From a checkpoint of a small transformer trained on Wikipedia: vocabulary 8192.
Each number is 128 + 24 x the weight over its row's rms, rounded and kept within 0 to 255. Layers, rows and columns count from 0. Numbers have three digits each. The size before them is the row's rms in percent of the matrix's.

# layer 3 MLP down (transposed), 768x256, rms 0.181, rows 49-155, columns 128-191
099:128148151185098126115124112120113126148133109105137143155117137117090135124155145104133155098127175148107112107146178148105121162077172073123145132145109099138117126156102131169123108108126108
100:096156135149123110152155125084078131109117127125071111138135149135112157158171089168139132129127125151140176140091126114153093153106103130180136093103096134122168159114127131082123162123147103
102:066116148136122101135115068116145089096146113154167111116172086144132132096135108137135097121137152200118128127149152149149128165116149109129150122105205108103132137140134091162169113124116110
101:143156136131103094106153116099103121144099116158109164103135102140123140147133116106110125134116111126124123114130127136124101128095159108108101126139135144123140112133138130153158146099100161
100:122074136088140143110096077117140152100152146173112152188149133124131152145118121125072114090124136137134163121096110090101104170141135122123129112154123144116090140114120132162161139098112119
095:123170130121067117126139176093146091133166163148124106115121100119163098167140160144134148153116119096106144129107108126124123103134163155111116118126142110134128122144161116123106085137171101
109:119160107157140146152116117109140113119147136112120115102139155094154111119138108156125138114174128152144134128137130162083127071113121089099069104091128109142141157107127128154107148122153150
101:148147112136118137123126111154102123085136129166076109109136124171159147105130121146116133174182146137094102131119128135127114098138130111122095094152125121114108118102139128145146144143094114
093:155128147132105096147104130120140145108078133124114126130109144104115149099147136144129120114140126105184160165116106098127159163133143159160179119114109118131137138097132147136084128140147120
092:137140147188136142110192133127124140112125134105131114109094139092107136153072129152085103132140123107136191117107146174139150158129140145140156115132089100144138118103140122121112153101109103
100:126123146177197074115110169139114104135131121141109135165126099137103156167096129103159092156143118104125162142112145140114158136120138110104112123075103127143137131142136141115094114162088133
098:146178153052121122099090082137147115131168187127165141102135106112130136103109117149117117123101137110137128130109142101074112128150094148109137139110173106116138107125109094112116135136096107
089:136112149168111076155096142114160133088149173135137159120080070126099110128117094132092122140126116110159151069124112120171146154124129113171142131155138120181119119145106116132124144093101149
100:174149159112126156170139136126125161121125099101140147127154130158123081111121116096119090136149165170144116073137091102111120152139139178119110129163107094152139157128182142113135131143128099
109:143122168127127151133129143141168143115122101128162134136109129124148133137130120136123196158162112104160180113150156168131152124157117104157155116099147125132132115113121132122131128135128127
084:086162141136108142106143074134092132099125157146173127097144139122106165162168130155111179146133131133149163134122150120130163132112136108099148108154123105129111106141086145094151133135133087
117:136134106103122114136085117134118145089118093111126114143113083135140129108144117137109138100163141114150101128117120124133187122135066127168156168120144121156156134126091142149178121115111098
110:111147142111132117123113112141106112115114123128106145172116095117118135157147139143141127117118069150149140134117139130144182127175131149129116113113125123099087106137122118099119072091117086
086:137129160145131132124104130155129151102143086156139133134109120126128129156167131173151141095157112130104140129131160157125123155123151134159139153140107128133154192158147093150079109091134168
106:101166108122122093103111160130120083138099100158132159093119092167108150112114139132098106105088117132162133147129093094131146083153112155117133127106124190137128104143157148121089080137043144
088:125149135123120127173187131093106153124136076100110151068138116120124092130130121147110150148157133158091096140096177128106143123152141125092117111136127130133107100096125181168120185149085122
103:139135111133115138136105140134116154144080151130143117126110088128116208125110082149106173108129126162138134112091137153142125148128155154122119131119105126125101112123129150068113135070115123
096:125128140136126107152103136152115097122086110112131122147121155131121089113144185142173120134174085184112149106160131127123143155144129173100154135133094165135119133123101090156124123107144140
095:123128136139160156109124137097137108104123120145136156130081134114173126119151160119165157131127126119148155130101112052093142132120125092141157118156177127097127111179116129137118167090096100
097:180118148145140129196157153123108114138129133108130111174101133125124111108164146104112154123140137165118142097118152072114178129095144148128147133105109112088144135168117118158145166140117134
098:110143125161170110149157148121124133098085164158102134138075117086148149126100092156153170169136146148150117113168152178127065127120128106073146135121178085134161112140088102155113137123131112
099:149144124100142158112147131119138079108112189127141135134135139139051136128141141127159153105118117117138108151088117117151090108144130140136122126154138132123134148147181086129060101163116095
107:156118126170144171132110085153103119122123179141139165147138135132125136118127137147145155095138096143144135146115110098146110162114136119134145140115096099157170154160151142111136122107127168
093:173113130133200165115211128149135138102105099139116158102097052155071138115112110140117117181163114111128105156103159137132136154130132100105123122107125126136121054128126155128165140112116179
106:125160137147088108093114112138132117130145123121120107166118125136150109121156130150144147144109139120150167141096107170086118126102140117121102129143128138121135141110088119124156154095120125
094:101123150152110115082127115120135200143092124135096138147120150150138130146118131105070120151071168100135135123072111108142134105120106125125122147155106117128167055166157133094091106128128120
096:091113125125125135141148101146115132155119131150116139127114115151113102171146155146181176158183119137145170075077121149125123144141111101141127141119159085095125151148142103140170101090106156
085:126122132115113114135166113146135134072079154129088141119130114142096134165135123138103154129157141088145137102121157092078106139119154113126124164148080114143164114106135131166153143138119123
098:129173140107128130143148121143131149129137174141085189131151131137153115124104098123116139127117158091117108114153163147181106087124120117097151069111165170122097120136139173142129132078124135
108:152118107161131165093132138104208122095093144144129144141120141085138133105141134097107098115138148181130131108159167142107116122137073133135110163139120120140136081127120127173143155123142164
095:141148135153150161175161150131131144137075120138102147170159120133129110086138115124122135159116121144113121120129150088103172157137149104143159102167114120133085109136130115115097132136090104
097:131121091134114135140129176097147125135096137136121139114126104094148118152166062134145099122127145066143149084117117149099179135180115129114165114156112098134133136129110171153145197139160141
095:136129098100165125109129109143113123102122134111144124115182140137141146098148123124137152152118173117129140154135129137117155173134123125122126116107118097104118089118161133092108103101137133
098:104052155175133104124140157138110148123116143152101128166186169140119105156141131127092136085157135127077119122141139068128115125131078141155160160091093152130179140150125108136171148138109169
087:164131102135136153163113144136110139140115145132150129172146125104103143125172149118145157144122146143142142150100079137151146105077124157132128097140108120132121135158134136098128105136115120
105:107123161132130131134135102118106129105120130183139147145120143102127165118098123156134195140122121186141100146128143152116079150152141117203153143131128116089118104124166150124090112144114166
095:132118137103124155146103084140118130175152149119142141134121095106136156097126165104126149098156095134133161096140100125100144104170152158156126100123075093142129136122148114168108164145131154
096:083128110182115106101158144165159134104128122140103139128140133143130157155109140138118136153161098092151122101113128116125142137114101186129071159160096118120173154116138122145194103146099130
097:131105122097120121166140126133156111127053121130115196090166142080110129156130116164113116131140109135153133089115111108097163063152105058172132136140144106117126144113139101145182129100172142
113:084150101115157129129090134161120093133159143163105129169121144126113133101119153118146151150115122121042149134134101146129118144094129134109142124119123139161128143135155117100099134141107164
102:123133109093150114164139105115091114114114141136125145118104109107146137086145144119134101154153116130122178133144138175149102088122119149162117119100151128134165155138152113125093144129160113
098:147132162128131127098136143100127104138149151165130171134093122131156108134121121131088152136182110105110080117087143079157114123105086154125145126126138082152128181108131121142117146125138089
092:118109174115170162109146120156146126128101139155137147137121145123111141103130139112158147105089123104133106184169092090112118141104136146095114154140115173104128127150155160148119089130073136
105:107110141153114181126145123113182131127110147109163120141073135083113109119105127175112154137123104132138141090135139167162167111138137121152153085158161144085121124126150143126121159132113096
094:172132146098108175146130174096115153106146114150143150131110141102112143140156140154107095152143143110148099101124127102156148113085132150156155108138120116142161133162090119109138135099096128
096:090129131141076099093083127160143123127152125181091127105099129123136122105178117120138139143093129117085120151125134126162126143072118147175166135105088113163121085151105124148146136153119139
084:110137118144145143106113112092116102115135108124152082106139107126125163078130126126112185116068175083152171161095119087143092092155155108109138106147166139170098151117095149151078125129099129
102:110141121085120096134137165089101111117105109146121141121111169082078137141135162118159159136147133152078133122126171110125156137134128136123162126115131107156113084123120133143115117109130160
097:129140127155152087161136149131088144097105113136068146097105075120106100128108138128155115119114125129142164156183143139125154101094122129088115117108116147157117116156097118144110122118168113
097:136140077163143145120103147178102124145120128122095132128111143139155084100132168146128148111133142165084071088116109161118152111146129116122113121148149103075131153119136094157158121144165130
091:104107155120107164150142169150152152141141115132155191145115104147137114166118147125123121095131137178121083139138124191099077151120097104115100140136093102107122132126151124106177135124117104
092:112151091127154136089188135124160156106127105131140138189150162123139147110137146133115100134116119076118123129173132164169152123115127142126125131098107128141084121117093116138102130141136145
116:127172144117093134177135122120144145133138153159133155139137115162108109141149129083100126141144096144104111123152110093127133112141126121149120087096154136104144138115136118154157113099154129
090:145167122148105124155150148162135100147158128097143140157149156113139124111140146116154143126149075088150098146127126137117100157136139131147149123095104141183121124138167151096146123109127110
089:186096157135125120100141136127134102078130142173145131071130137151082113110163143122118165157114177123100125148138168155122139153111155165121134120142115090159150111135085137109162083159082125
099:128139107125140110086161127135135185091109054103100114125152133120164125116148172153050151144115155156097116186133108142104124156110135113120157138129116115087077136108091135105131121137138109
098:131101135112147115137090104121134128128147134135111152104109111120139105129142123131116155127137124171143160109123135136136107153131148122093094130113123145133121156111173135164150075094138138
105:144130134097114098097105149161119126129157150122111124131128089112122132140124107152134133116116108143138180093125133134094131091154148135141157142134156155103128138120139121088142112107136109
103:145190131109144166103146089130133149148167115136108119113093100131153117192106143095105096141104146132124125151105126149141125158187097144147133099107121131120123134094131133156116131135128121
096:115131121084147137118114127078110125106135155179090152124132127128130152147129138136133137095111136154123152119163131128111123158096153132116099152143113102074117112145149117148165146112147116
106:143093120117090117116108101177111162100112119132113162132116111142149109146168112114107139171127119093072149148109144107088096125145149124147143139103121111133135135081173107090121135101124137
099:142132105171132152143109131138147159161085136132145123100127078123132114166167154141134090127140183118118113117075171162136132158179130180122102156114157133155121147123144165136141155088160111
091:154122095111142117127104144121129114177091146111159190106087101144122176119123123120154153099134117107104126131150078120155167157153106128133094135111129068134122120141146134123136129114151118
107:136130149174174118168159135155105092130128147110123066171164142176102118079162187112125132115178141126161140180166102162175102137145161103113121139138125153127116109144109141081089116119150124
101:155147150134122112098130143178126131141128117124166127113122089128143142155117138149148106105100123138104159139142104131120059116137135097154151083117133118140144164111092099138150148127108168
098:094141133132126142120118125103135138157175130132160144133124110157145153167088194109133145090131122135117126107174155139141110136131085117139155138130164147147089101119119139153141144105160141
096:149144122137117128139160145150118126130143087135117130148114099085122147129151097136152102140162153154148172080058167142111166159108109097120085142144140111155157101125125113129151117124133093
102:144135100122136107131149104103145177166100120123074147107118092077138129178098107122115123128111122099091159097149148139087171113082130120122155142125166160095132094117106142153144126100126115
102:122145125120144118169127135128126141102133152115109127156146193085121152071126163111104115102138131134111129122111130160148164114083171148143128164088093169127113169147171098064073105122129116
094:148131161135161135164124112108129098109114168147124099080136133092146168139102129132139142092142101113157163081095149152120149134104119163129120143136126119126181098115178068147091089147110108
088:151195155149087078124168105126117121115164119142125180159136166107122119124152116175169094144152170112131099132131155118135115125112137114113097122118130083100088087131132153102106118116142130
098:137114146132141093142091144137150138153136145133086134114148093094172069121158129113112125097121125104130137133120080128179117138130145131155127114098146151128118168128132134125076149110155117
105:144154123134128165159092119140118087124158123129143130154109136110128109122107168124132135145134096145111110128103098076116131083136114109108131101112171109101146139143115117084103150166190133
088:149121143143125152084155096136154103096110173162149146129109128099113136128147121130126153166189134107152139110114139119123136109127157115180154128150151082143133164160165121164104132096121137
101:102135111160114137170086120160123150131119171129123115106139189115146155119103171105105110099125146088141153116142111120170131092089131148156126098111161120136153149161068106160077161129136164
091:111137108089147141127128143144143083167124093141098156139131118169139117092154147119158146129132084085110106113124126179139138125108139103124150113165102154123147129175135129142130148143080093
113:145117146108141109132097141134129108111112185108135120125150172095153139114162105158095135152138105077146131142109130137138105110143125170128076128119140135084141114119144134103081116120149134
090:127143135161141127156115097140186147151112104137151099159138141098114124194106126132105139081116099120139145164137161103130095097139144127101114133076130146162084095160128120128124130137121149
100:126117132157124190153108097173066140143120123125139144088121127158131114111120085131164142157143162113153136149159101096117120090107104163127100138135119125083141102137160110089140156141128117
096:144133111140113146146127139121116150134128154126102114123131168101108120109137150106146145152152117162171160152132126102126135123118110181137093144141094143117181095107118097141130072110095129
091:150154131115149139141102062137110077149136149131104160131112133140109135103188096106163130140153072116155155116132115113081147154110144123134115138104140083144135143151148111144122081093088127
091:125073119164126096132133090139167077130115137156129165117125160143165142128152102171135082126140135142156102146111117149154126104201150123128081131109175153132148082109146150124143152110115145
097:118173121104147117171085154145065096149134099137141149108108131153157128121134134139163083127104134152117100186121143119137154101097141142151151097149075109132089104148131137121132151123119131
085:115145139150091130151159169154097136114108142150128108131133110123101114156155103141175142106137084151155118156143121141172182131114086142145132125135118152140170138157099186150150126157140127
095:128133163141084124107133151119141101164126083130141115112132143135075095168143075119118168144174140156117149116193142142126160108150170138124133128147135101143127156081112111133077135106156160
099:139104150135140156115125111190135094098134114145132119128160126141090060137178146142096154103148081146121124124123105124145111152098145130117089151168152104143084149111107144120124111124144136
101:112077131127133125127105126167132139099112156113157103158088108156103145134128144128149094116154098090086092120117089152147113103137121147126103142139133117118133132107103095151169142140116145
098:198133114141143095159117164125081141090153140191117152091142144129139140140142149171104150138184119189120147123145157126154102150131130159139162123097130102118116142122128120164092106123140157
098:119107141126146143134136152095162123139150185144125117101132152134120129109099104131103140126156103095159163103106127144124095115130167162106133081135158091151074072123119140127144135088100129
097:132174132113131135104206182091091159115125117134145131132130137118117105141098136147124128140113154124154142110116190141144099119137178095186148118147131133110144113126139086096116103133096111
098:131114127144132135148108100149103122141100114060164154107113144125127108161111104128103144104134148095127150127125110160160184120095112123108139113149139162126092135142165112111149093098114154
093:118135093098140150092121116120121151136087100131099111120138102201114138128133159147079105137115110114134109105158139159124160088151164134156109132148188117105142117103107075111145170150073136
100:136164161099147100122129101111144114113101127149116123121145133140111143131109113146098144148125137177113134154087141138085146112100110101098130136116131158124151094130129137135162153154136137
110:122112110162122134088141113105117130113075091120156163166137156117137137137084123142110125166112134125074146142130103117096134136139108053116129097131109135096111143117104129087127128164053133
105:138158112144127134123142110140080152120116098143147179116101089140118120113105091130146144121171152087128148110125084121124137099143136115112098110119138104109159146135143125145175146156099129
087:098095110127100158106143088125107137122120093138137075111124184135153107119097102189129127132122098118130127151142146106134130132114157130127135147111145098132092131115107183102137129136129146
114:093107136142138087094122143156096120108121110169135170110149101128114127143078163147124138128134134119100108133109148085129138107093100160132108167138135122100151159129147153110145125141173113
101:141096105100166119126119135120139115154169139100066115165080100116101091117123112133116121070124153141124133147066124088168178146154122136144150106153090137131161151166132137096138096172132121
088:111081130131147111158134122164131130119142079127169138105176118171117109152164142182132107128122130131107104090158165127151137131121129143153132155138120106138165152147145107098182109096099126
093:187105169119147145098133153109125121124129121171099160157160125108107129100159125109147141195158104166079104176135095121113125174116162128138125105147099151103141117154130123150132089138089158
091:109072178113123138128107134106124143108151103113132147114110120107164133113127102106139142143123093132155173122121121149119114144132161143037148147138092148174097148110126098136136092153147144
103:130134097116093097098132096135156107149139140122142199159148136123175124095140103140093123138140151136119112104110060135087113111152120183118158135122115112113108119123127141139133158121145139
# layer 3 MLP up, 768x256, rms 0.195, rows 50-156, columns 128-191
103:098145104190130176142109105091143138124101172099124115155141146119163102165100139143099120128114110136137098114127095160127165106130095142153135183127123142071096111150110126122144154167177105
101:164154141125111089167092169126106082078131122120149090093183132155131146114138144100129151076112103087123086104127148148096107116110141145135113120122130129143111175126122084157107142126170143
097:105103114153136111121137112131162141156138130104145165161151155113162175119117138130162103074114086094130187167111112144161107127155137141137126087151099113113122071172175137123154172145085148
101:109100173135131106100103128121140107070152119173148119115103134103118162111121101176109121111111120125122171161113148163097165149148141149090145151121124122127119140162117143134126174115138144
093:111165126150069132129091169117111135129149133134100138108139103165131126152185169141174145147122146113111113145094107124190112151128139162119154147154140182118137094118118097127112163131150149
103:096121128176105109163138142082130114141129141083196124151116128105137102139121149132117140114113130126122098149115173100120148126130138183145089144115119129128117143128148130094134109114122125
096:148111154119142148150085147144132112117074133131122113139138092127141164083172121170107113154125156114121088102166118172122105140129134101150147111148135137097131089154132112158112164125143153
100:130132069171144120106132126120150136166143104129125150126125128133125108100102134110134149182089145089132132137115129131152098124141123160108125115098126120131127134130143105112151135120131136
096:112125118075115172104125109152140142122123108110088083139148149190167112170176091096139107152119128120123091139122091142127122105161142145135120111111130194160124138139130129114157113127114166
099:122176131109135143105119118109097102150120128142148193130114138093116134115115152153147152118110108118135128131136144145088104113151144151114137105136144156132119155124112122101140163123106135
092:144098129120104095150150103128089089129097149134135125144133146107143145154165169102167119149162133149110095109120150130155080084085129168164089125125149126133102140166125105141149104135113159
101:092101105089127134112149127141132100117174145137099112140114182102130141088167134080174136166173117120127096149111146114085110134128161140139105110139092131093113124120135132121128102094131125
103:111133174074116153131106127130146169159125127124146122100127151140109134115123093111118139142103129157142109128127109156150148125166162172097125126095117104133165147095146118133143141149109146
104:133113159181114113090132103150157150149117124138128111113093128155136115117142162183132134079128121143159131174085139120141125121127118136151123137107135155135138145111127135142099107132144123
097:161161180133154123133091132167133111093125168142105143118121123155130103118089137104116175128168123120144139125143111147123170130133128115146151148124116155108135111114086081103113076157173092
116:128155113118114164112157134097146113123121142117149122095134111152115129144131097138124116132134160171127107101116140095146123105078111139145114185115144129158104128139153140116109149136106128
104:139155149173105123141171092114153115094129109159144117156119101116112163156131158134151168106140127156129088151158176145133154150118099164139106094147165151117123129124154132135112111107092132
093:132177170121119137143097146108131110099117131138142104121147155138153155169100111141147119112106126142156124120129141109143116110104154130165135134094088141103133146148137115111125099095144138
108:123165143155130159112136092112129140130139098097152146130169092152156157125125102145128178117109144166136090124168110103122146127110147098105133142150119158125174129127130156150102129142132159
094:132085147141160129104103140129163127147100089126112083198130133163115095135147100093111113107130080147130134136120136113118105102137114107130121094117126147130145126144122086076144136087152141
098:094125125111095089153132128144115171102127142076117158177093115126109169138177107101156106124150149104097148143124194147160129116098140121132105122123121101137115123151091114118118141144139104
097:128134092116176106121110095075143074133115106170068132112102130092131129165136154117136115129104098147150124138145162126132207131104138140110102142158137113153100136128101116137084113144138137
098:166108146139130163134092087112141129109129147106124140134123124116123099106076162138135151101125122149156160142118124096127129139152117134077134087123129149147076165132120102123106129115177140
096:115120127139160099177161140159139086119101131164140156165085114135170137137114120113119154124158078137118142126118129120110154114074114134126122144144157164154103130120133120187104144142149126
100:133135126105116134092099130105165114124080109116118148131158100158137131143118163104146146139153169165145108107136151105149151114121090114078113128184068148149157172130184102114121121110111111
100:147127153167160123116151144100126138142128107099143107137180139130127127112144142123131118164078170122127112091166134127106133190152084120150125144128116142139076137159134161134077162139164089
100:093155078128132128122132106130118145126132147146169144133185171139108095106111143093157118115143172119180129124161128112148106121094129123154116161130158120134125119094153133137147109124142107
092:128164113118141143143157126145166148058156135122078080104128163154128166098158177166115107125132095093165145167111194088140130113153123128126099151115114111078140081118136133110120121116117127
096:122120132174074143129114161158112157154122089127160091128132155131185108126141113147105152115125094119141143093140136144103177120135139122118084132121146136110157119110108125170140153122174134
094:138165087103127078155147119137128105148129089098147155153131167150143111160122117122068141125132098104087147130157156163105122132128182139122114125139133068131123141128091073160147109132150136
102:093144151138120160116140096110098118088099133133142145117101121154130125117100109120168130143120118128123122151127113139126156180108139138157152185155127081120167109126115116118058140160153113
089:143135131086177157149126117130117126108160144112106134090122120099137152049123112079145153093146121117168123093161107139138117119158094104116080147103118150098099139121144164135161177099150117
098:105122125119117078134086150084118117140124137092166116156121131118103131123117104143100133162136116123072159101081159140099168123094146163131075141131094105110105098122129123152126106157105133
105:125086141142084139113089130112150138097132082137124170144129139118141118185124130137121083164147128179134109157088150096137145127118107190136154112117100173166155078076115100138199093137115126
091:100089109100113152138115143114133177113146153105135126147141153058133133140115119113152129171133141141144146109152141127131155110132160127121142058148116134181142164164112159121125110126152159
103:145133120117170151143123123099147145138124105126132147130118137111128098195170128145145128108177121101129175187119139136137136135106129114139152154122134153128179156168096181137171117158114166
094:126110103104129120137118134074131118162109155147138133144111126158126086141133131124091126103151106124142109122177165133110111119117178148151094146149130129122112128119102082148116073142097171
096:160147116103115175119107126127115114108135136114166108125123118121127163114141115097142135142107122109118133093142155170118115114095125153130105097162135149124139148154168100095116131111121093
100:134124148136125118153155103083169122143142121128144100110119053095138115123156145102168127095087112109158160107121171136148133135114146176147148158174129132128156121078074094142134114108131135
103:100147153102142182150154151193112132133132132140157164130162140194125136122124119134120151102092103159168139108161153134162126148108129153107145152089121120109149130099137112161109121152157143
099:129133149085164131132183134139106118082114105128121087132134139172112151173132114065090117120088098153113123122154130144113141116098111130102138146152134133124148155150097112129173135128128130
095:133111139106169102111125115147112129124100142154112140148156153137119124136130131139121103123132130152179160138164160168145137098146123132112141127123123160137151121124146097110112139126084111
103:158161120109133122164119150207145120130129133164157084120117103139134131123142111123148121128113113114108103144071123093081098155135137111112096133151146139118093124135121164135160157137106130
101:099182088120117073156073140136116123110116106167089140155114131117169113093096143125116122147105123121107127145108103115112134168171143131159126113144123138161142132151125111067153131126141111
102:143172156088072152143126082118120108101110128125122126156115099156120132150106181115124137098157113133139138118160122149128114117150099149103143108133171154103159113177177149104129108167140148
100:101124158123122147106128112084114122121125107127117141124108132111169086148182117156118148132142157106140175127089169133105178134100166119147171184122112115131115174087065124117148139075129161
096:151125124112183128146143119124136120141095135125134119113136153129121133102153112113107080176123109180110156114152078128149146144151126098159136120119146117144154147103112106126111129098117148
100:135132061172128131112107097160113130110134166139110144158153160183112118123127149107143096168124150108079120136081121134110138123096145137152153167144090129136150136104116152159119136129111110
098:113131106149130128131117160162164155123136109125127129153179145164125151077132116097120111129116146125145130133150109139140100114112107144111107128156166139108101091164146079175137095122157134
103:138134090098125161106146139145091115152115116141148123139161153098113122133149127127117119134115166152093095166063116119161115173111119127125140143127132150101104134119114126160093164102143129
096:142122120108146117164162142185110149119152145098134134122112112114098120173120141154137125127168144121100118137119107146156123154124122197083145123097119130127155096106175085135144122097135101
096:133188119137140108102145130177122115170178132124164143130136131145162128155116123132135111140105101105108124125137154099161142110195134124109157097139141080112138144132149173158150109132137166
102:092083174127132146107120142125144144140119126099110084141099142100118064134143141110103132085087153117143101105087160122148114083133114113132117118113104118152146136130120112143091143104097119
094:107069141121128153143138094163098149103154143144185138109151157129110178123093116127142169165146134129151127130169100118122086111155135135144125130159169134131118109162134135126168178112136119
089:165138133096135100103113124135116090114143117121114152111121173132100138176120109100068127144130122154136122147132149151122084107150120102116050130104134133169108114150125156141094137136133133
094:156171124162129136144117107123142122118180100180164127149155121152160166081097122109117136147170140124141141135117118126106099110154129122134134147132159141107141112142137116184089147090128121
105:119152141162041132141114128106146137191126130104116189090163127150133129126140187139139144135112141116095106128147171115131132121140116113163113150105120165148176126166118151098133138165136144
096:102127177147155142153079139109141121043156151126160163160139137144147120111174110123129111126136146120189148120137098125137113122114139111088178138103132171158135127140170121079146121154126137
098:121123120155106143116139127121146119112153137139123176065077127166135113112103110128106142158071143150125158133137101151126116114150115150110167118144116126157113116137105164113118078131123122
101:143121154095095143135137125139119136137123134116159138130164125123103130150102081134167082128116079099107156099070130118153121116160110155106122108123155147149101131143107116093148095132120121
102:154101063157160143128135154148143134165100147067117120130137144120100153141135098130140115131098127099119125144128107094114135155139166123088154149129135158095132142165134091109124118139147124
103:157106166127135123129151142097165194103112155116088169113118119118147122103137099119098140098108118131156183114102126102151093100140138128127138109112107159108115093149162145142129122166128103
102:146116081099098111109147144098097124051167132116140155158097120136111149147144110132107149144142144125127115113138105118126082160092144166112125150146129150129115100129134109109112136142114109
093:122084142085118093099117119113103130131123168131090192128147138094139124124101125149102115101123133171159141117123163122087115107103066190124086145114117138108141128120125072129136142125131142
100:120188156132106154143123100102134099125089107108149125120155132121134129090191144126128086114087120160115147137156122108131092097135196138123087133112175119075115179083138096115140143130126097
099:154137126137112088148128121122154134121062130080105106140104154085155110127148128179105088109117136146114137123117158104121119125119105128128181086133158147160118148100095118153107180062139135
096:125145158146084118146140098126167149111106131116152178110167150132142109162142090138133155096116098128154136116072097104145108091137138089127136148197136127150120105148117094161129098105134145
102:163146131150137142148115162184105121129111152183127120136143144113122120118153155126154127123143133138098182145166086113142094134150159158142119134132170144096147155110109140120135094114090150
102:104163129122138112125128134130106101155099115102103142125128133137138100116108126148157145150186140169140077139190147129137127106131144097120154149143093115091093120147098082132134131120099162
106:155146173115109118123137125155094107157132108112145125123153129128089158097138118131147122137158160134170190151101106116097138107131140134131128137099140136131157153115143139104147111092083099
096:150118132165118119115112164166151108119118133161141112094125172119101139099118194107150075140081158102137086104143099099114129133150129115129124133095106153119133116159120148139128110169096123
099:132100110104128061109091141093109140177092166161128134110092106091122097115114161113120116113135157117100099136161128091053079134151103104107148105102122189100170164160128138095156158133094127
100:153126184142175141125109127144125154156125118108097142084130113090116041103164100110088120119140140129111137137144128127164131115112125129125141115108147175148105158081110104144154149127125106
100:132079150108131128108138159147159063146112111158175143103132125177122149122120105111108114165124142130182166093163134120102141150119109122103142149156134129114160127105142157146102150164121135
090:109133141091106092114119131111142138103128133096142126085148149085109122139140127091115134114131149124126141143118087112117146129126191133136138142125119153163117152094137088138127117112120100
094:131098138127121129116162127105160120108116146090125130151167157152088152137094161126130143122164152164112141150070153139124098107100098082068095152123103141081142123165108135101149129109175116
099:116143115146136137147133107131161104122174104079133151129151124119124121137149094118113165123135128141118157150108122122159178135127140171143098104175154115128089127121096120101094089146141111
098:123121116161108101174113147137140151154124089147148145069131123150135115125096151108125149142116144126095120142129195137151085119143115127081143178123114160170141112128117156115160109113122121
094:119133192087195162126123143114106132125138160157157121135159111141159119106155132114107160139151096075094077128162119125085128121139142155094112145109084138141147137181124114122103129118176123
095:132088169137161123125142147128148092133137099136089183127112150093134121090124144107118131107120133180121144101113114135144151173119114106131139142096121132130112140138137098145136177123106120
106:091110162108118136124121131166130151117145116109151120129097153088136117099140091147119142144109116072123168108103097163140155156125109097136152144054132144104144142123084153106118136100128122
105:089141114140077148105115164144167146084084102158127108147136104139134133119113121145103161117123159130146141121137072140165123111117165118164122095117123144136110128130127137146150158151156159
101:094118122109132143128149101150132098120134112114174153126118163125142149147138103117125064092143145127142151125115098108175085130109185163102129134103118116150128147115134143138079102165154127
098:090139140061078141087118097083166111086095145110146138119098147165102119134099152189114135114080114147121111152104123118189126138093146145118135119154123132121131128122129111111172138094141129
094:127163098131119121151071139120102147122137181140094153094138129130121123126108172170137110158101103121125145136145118139110144139076124139128067145163152142123139147117134110136093134096117131
089:120152169104104137143165130097138147137131121113116143107124161131074142145106136097087146131086137130110153116158177157141119155122098105120154117137178141163146091124118169120076140102133091
102:147110140123160117178160148142124102083141099130115142111128110180123127146135152137153102097151136107140143122142144150100125105164159154137106122115074130090148156089116132147142153118114161
103:147156121111115161158119091138101126101130153081118144074161139120153154082082124083160102142116105133137134122144132118135128126091162140088155146130118136155092099142131091093084142094090113
097:129168128178140154110099142125158135128157120121107146064166140116118112115091137135047073156104141160108126122090171106118158124107115154108119157126122106145148130115121113134088118159138179
100:125140090151160130165141136160136126139156169102128180129130074117130131154137109115123113111122111149138138109090176122141138093131145152144115121135130126176136092114108111126130187089100153
092:124192106129135136130114080114076087118131102150150121178164147088082142114141165112108135150094133125152126168159108099167124102115139137130112122125142122118127156176166142128116107104146119
098:082103133093122149127131112150134156112136142115137147118157146110144111098167120131088121157131112105132118155116096108139112096160100118090183147167114119125125141097151116108101135144128162
103:133124160124114120131135133151124087092104099117108145129137119121105136132107137133125131135113142081139135115070107097122132135145106120103105104129184159082115145076096152151096155174125164
105:132144131135118140083156120165141159137113146140126120112164112160119130131138140075096139124136148112141138166150077168136118137100156157084119095128152131171101109130099172127125121040124141
100:115110134151119139128193129115128120175095173158158121143157135118139141136156110172120093141136117144125070143131123133114099115141100165131121103141146107129095149152109110147091112157183158
097:142134110077146115151136125129153144117119145135106109122161149153180134080113182138147104207150118102179146161077140103129140104118135137097143123144173145085177142100134148166170104126137131
105:118154124184159127115142065146124152195146070127097121140139137138133133100165104132118106102109074112159125125139159174115088105132156066109129118139119111159115115130129156148124120123142123
104:083116143118140130104114163096114141085106096124142148136161167096164114146092137130089127179113134121110066119122158122065087136144171080146122143111099084107179085107147122098157151145124106
102:122131115133149084140117153108130123173156158059152166110100065152151107139147155120117133110123123178149134136142142108140128143162177115092112085142113131145106122148135087116130151082123145
087:120136086117097124100149141155090132143122110138155176137121105132140106103121123118118108137152149177147143115142126092095153112137102142106154128088153144116126163136122137147141147153108121
103:120119135135091071119108152156133122120133091143120156104158107121134130162069156115143126102164131131079113101080148107125120137088137138134124153107112180112096157111093106100137135147148098
100:141167111167132125105117108116126077126133155162101126159136149132120097113151102162104103125140114095110152152087118127101141182141153123140118138113114134135152100179140094136141143136115183
089:154138134137113132090120094092122104098108128119118118156102097136118129114156148134104132119158158088129109137127106117130118118136150107136130133119109173136142129121157135138095115086131100
095:112121145101072134157153084154145145134091174124134124134122177099105163114135149109163089099125125147181081155083109127154112098105155138136141115119158150147156143132147119123140135108143117
098:118179104154128098084177107187135107140130095188142091165142144121128116171120131121115118130137167067105091145149083097134125153148105098186116105113155124122163158184112125122133148148076083
109:149121159161138152149161133141151166143169138134103143151157115140151170111149168147129156113156146113109145113127139120118115138121127116146103139135116126123147158132143161137126150128165147
098:142097094113133112146153140132145063134149156163131169108126117104120142116143118167072123095100161080124104106107084153124115136099123128121073113091090162133109143163120125151108140166111112